Weights of a small transformer language model.
Size: 10 layers, width 64, 4 heads of 32, MLP 256 GELU, 0.952M parameters.
Each number is 128 + 32 x the weight over its row's rms, rounded and kept within 0 to 255. Layers, rows and columns count from 0. The size above them is the row's rms in percent of the matrix's.

# layer 7 attention query, 128x64, rms 0.237, rows 100-127, columns 0-63
size [100 100 100 111 100  97 104 117  96 103 103 119  96 108 107  94 106 104 101  98 114  96  99 111 122  90  99 101]
[[141 140  83  94 140 188 191 145 147 105 127 132 183 168 131 153 152 129 128 120  94 103 193  74 140 151 175 164 158 136 135  87 159 113 177 146 163  81 126 214  92 108 161 118 109 141 106 189 142 173 125 109  71 100 120 104 145 122 125 121 153 123 149 141]
 [103 120  75 149  94 103 112 105 110  75 116 139 136 112 104 114 188 165 127 110 204 209 152 141  97 150  94 130  94  95 156 175 113 102 157 168 101 137 120 106 116 121 145 111 121 135 155 125 105  85 137 102 123 112  92 129 147 121 143  68  99  70  91 215]
 [132 136 163 141 158 140 138 104 111 149 113 125 147 144 110  58 147 145 174 115  94  57 156 102 177  92 118 179 196 194 124 128 168 100 149 115 126 165 140 173 176  81 117 141 174 157  50 156 126 101 132 131 104 100 127 148 141 103 142  95 165 120 157 165]
 [111 116 219 140 126  78 138 194 142  82 141 178 156  89 109  89  93  96 118 173 133 130  79 117  84 127 112 119 152 140 139  93 156 177 101 125 113  99 140  97 122 169  67 167  83 173 142 121 175  96 125  77 114 104 103 115 165 117 100 154 157 107 124 111]
 [119 194 112 141  89 100 116 150 123 159 176 113 133  92 150 130 156 102 135 100  99 125 115  60  81  91 105 150 174 204 148 151 139 106 122 127 120 152 102  92 127 113 200 129 122  82  95 103  80 145 136  78 119 160 161 115 145 145 110  59 147 139  74 174]
 [ 82 111  88 140  98 132 155 106 119 197 132 139  68 151 126 150 137  90 100 135 117 151 159 126 131 183 160 127 154  94 157  54 133 194 149 163 141 110 170 101 102  89 127 101 142 113 121 159 163 112 124 123 134  54 170 157 121  75 168 138  75 117  83  97]
 [188 165 162 120 112 138 143 151 152 153 218 127  81  50  89 126 116 115 143 151 175 104 112 125 139 138 145 155  83 105 176 152 168 139  98 114 170 152  77 111  93 132 144 110 181 152 183  82 140 120 130 120 111  93 151 177 165 107 102 146 163 122 144 100]
 [128 160 139 166  60  63 126 149 125 119 141 135 169 139 127 138 131 128  87 151 119  73 130 123  52 173 107  83 123 130 118  81 171 147 129  77 104 154 186 180  98 120 166  75 190  89 151 128 135 106 135 165 139 165 104  97 124 163 103  75 119 118 138 109]
 [159 141 125  67 134 130  98 129 134 157 126 134 119  73  71 137 103  71 132  95 187 126 160 106  88 134 166 160 125 149  92  82  95  64  94 159 153 138 121 165 139  92 129 207 114 144  89 136 187 102  78 128 123 139 106 113 121 132 108  74 149 148 172 168]
 [134 127 125 157 117  79 130 192 153 132  87  98 160  82 172 117  82  82 111 140 162 164 126 154 119 151 121 100 100 145 139  55 130  97 129 125 153  84 171  82 132 190 120 189 127  97 137  93 121 159 126 142 124 154 161 146 151  96 197 135 126 167 155 197]
 [119 133 123  87 133 173  90 121 138 118 131  96 183  81 110 172 139 143  59 118 146 154 137 133  78 116 129 151  95 118 165 152 162 122  93 150  17  94 146 138  96 148 135 119 180 107 132 117 143 148 101 156 130 114 179 157 108  97  55 176 126 108 116  86]
 [162 222  88 105 113 174  74 124 122 136 122 156 153 134  94 110 117 106 110 146 186  91 101 110 131  89  84 123 104 157 155  72 109 150 194 113  75 157 119 108 119 114 133 114 171 128  76 131 136 136 105  56 138 130  96 148  94 125 169 157 179 119 114 152]
 [109 148 134  86 173 114 119  71  81 209 145 124  92 126 166 145  79 104 121  90 147 188 125 119 125 127 114 191 144 107 160 148 147 169 169 129 140  96 129 105 158  75 101 126 108 131  96  90 181  86 158 135 149  80 174  99 122 118 109 162  92 104 101 174]
 [132 142 103 124 138 140  91 161 129  68 150  90 115 190 109 116 129 168 111 107 126 153 138 156 104  81 109 169 114 165  75 132  69 199  85 160 191 135 188 149 157 109 123 128 170 142 119 120 132  97  94 155 116  79 158 125 120  91 153 117 172 153  71  86]
 [ 86 111 134 161 161 137 183 207 136 113  89  64  88 152 133 117 113  65 115 142 181 180 108 116  92 155 130 121 125 100 164 136 132  87 140 132 126 113 127 101 118 152 161 118 169 112  83 146 130 120 143 121 182 114  89  94 151 134 198 107  64 154  84  96]
 [ 54 130 153 124 133 108 171  71  74 126 138  99 137 118 140  77 104 102 144 117 196 110 108 168 131 159  91  99 153 157 145 102 166 158  93 168 118 135  76 109 132 108  90 100 154 138 148 146 174 135 143  91 117 192 125  78  58  60 127 126 111 133 117 144]
 [121 138 178 133 114 181 120  70 103  70  84  97 102 132 124 136  99 101 106  77  75 111 137 109 142 181 144 190 139 124 152 161 117  90 122 167 128 152  95 121  90 126 208  88 149 126 100  48 123 182 147 157  98 129 105 141 110 127 145 116 163 140 135  87]
 [175 139 117 165 153  89 135 121  73 147 128  84 168 112  87 198 147 103 101 197 103 147  81 144  96 161  67 117  81 137 146 134 146 113 156 119 131  94 126  99 124 120  88 121 121  55 144 137 206 118 151  94 122 128 147 111 144 111 146 152 137 123 206 139]
 [146 179 115 114  71 105 178 129 100 127 155 146 122 114 141 179  77 135 129 130 144 113 173 155 120 104 109 110 142 110 162 113 104 104 124 132  68 121 167  54 132 137  93 181 104 156 158  70 147 193 127 118  70 110  61 131 127 132  80 172 148 165 110  90]
 [ 94 167 133 107 140 165 218 138  84 135 127 189 155 109 160 164 116  98 145 133 152 116  77 162 168 156 166 140  93 178 105 128 115 177 120 128 128 118  76 123  48 104 100 102 109 122 102 104 110 158 118 169 147 135 134 198 190 136 130 142 144 150 116 105]
 [128 159  87 116  78 164 173  96 177 148 183  89  66 214 108 107 178 177 158  79 117 126 123 143  93 128 117 132 139 123 143 135 124 154 117 138 159 102 142 102  84 185 122  95 106 109 105  87  93 151 114 122 157 135 121  82 138 100 120  83 125 137 196 105]
 [103 112 102 188 106  99  94 212  90 144 160 163 135 145  61 141 136 113  90 114 150 107 135  99 114 157 133 141 135 182 168 140  76 105 125 171 131 123 155 119 121 155 165 107  91 177  44 133 142 176 104 158 139 147  96 161 145 178 115 152 138 117  94  93]
 [158 120 145  98 143 121  94 130 105 157  84 138 115 114 205 124 171  90 158 125  70 147 165 105 159 165  68  80 103 157 169 106 176 106 150 173 104 126 114  98 156 180 130 164  92  81 166 169 160 163 139 136 173  92 121  72 133 158 106 122 154  97 115 120]
 [142 132 139 100 140 188 110 134 104 125  76 118  66 154  97 118 112 120 120  85 120 113 151 144  85 156 170 158 129  71 143 151 115  97 123  66  77 125 115 138 202 154  80  95 185 116 110 118 184 151 114  71 138 122 159  96 181 146 141 127  92 136 186 141]
 [147 133  85 115 161 133 143 105 147 122 170 182  98 169 111 102  52 124  67  95 111 122 142 170 151 168 145 129 118 105 179 168 162  97  86 109 123 142  79 186 116 163 152 156  75  91  89 141 144 133 155 116 135  89  84 113 167  96 171 147 159 106  78 118]
 [130 178 197 135  78 115  88 121 151 132 100 123 107 180 162 129 101 108 144 140 164 170 152 141 165 136 137 128 117 172 176 150 146 134 140 116 125 101 124  85 149 202  83 146 144 135 119  83 124  53 157  95 120 132 104 180 125 150  93 115 189 189 101 171]
 [142 112 155 212 151 106  99 157 110 121 191 114 104 105 171 115 204 103 100  95 135 156 129  81 126 159 111 150 136  91 129  54 118  94 130 132 117 108 112 125 135 190 133 107 129 148 134 108 186 109 129 169 119 133 158 106  67 107  82 127 109 195 166 106]
 [117 165 145 119 128 118 105 110 108  96 121 187 144 132 199 156 121 166 111 153 105 106  64 186 132 116 126 148 121 108 131  96 124  32 133 100 165 148 171 140 139 183 119 113 130 116  74  65 141 121 183 135 158 102 114 111  65 105  91 108 138 162 101 158]]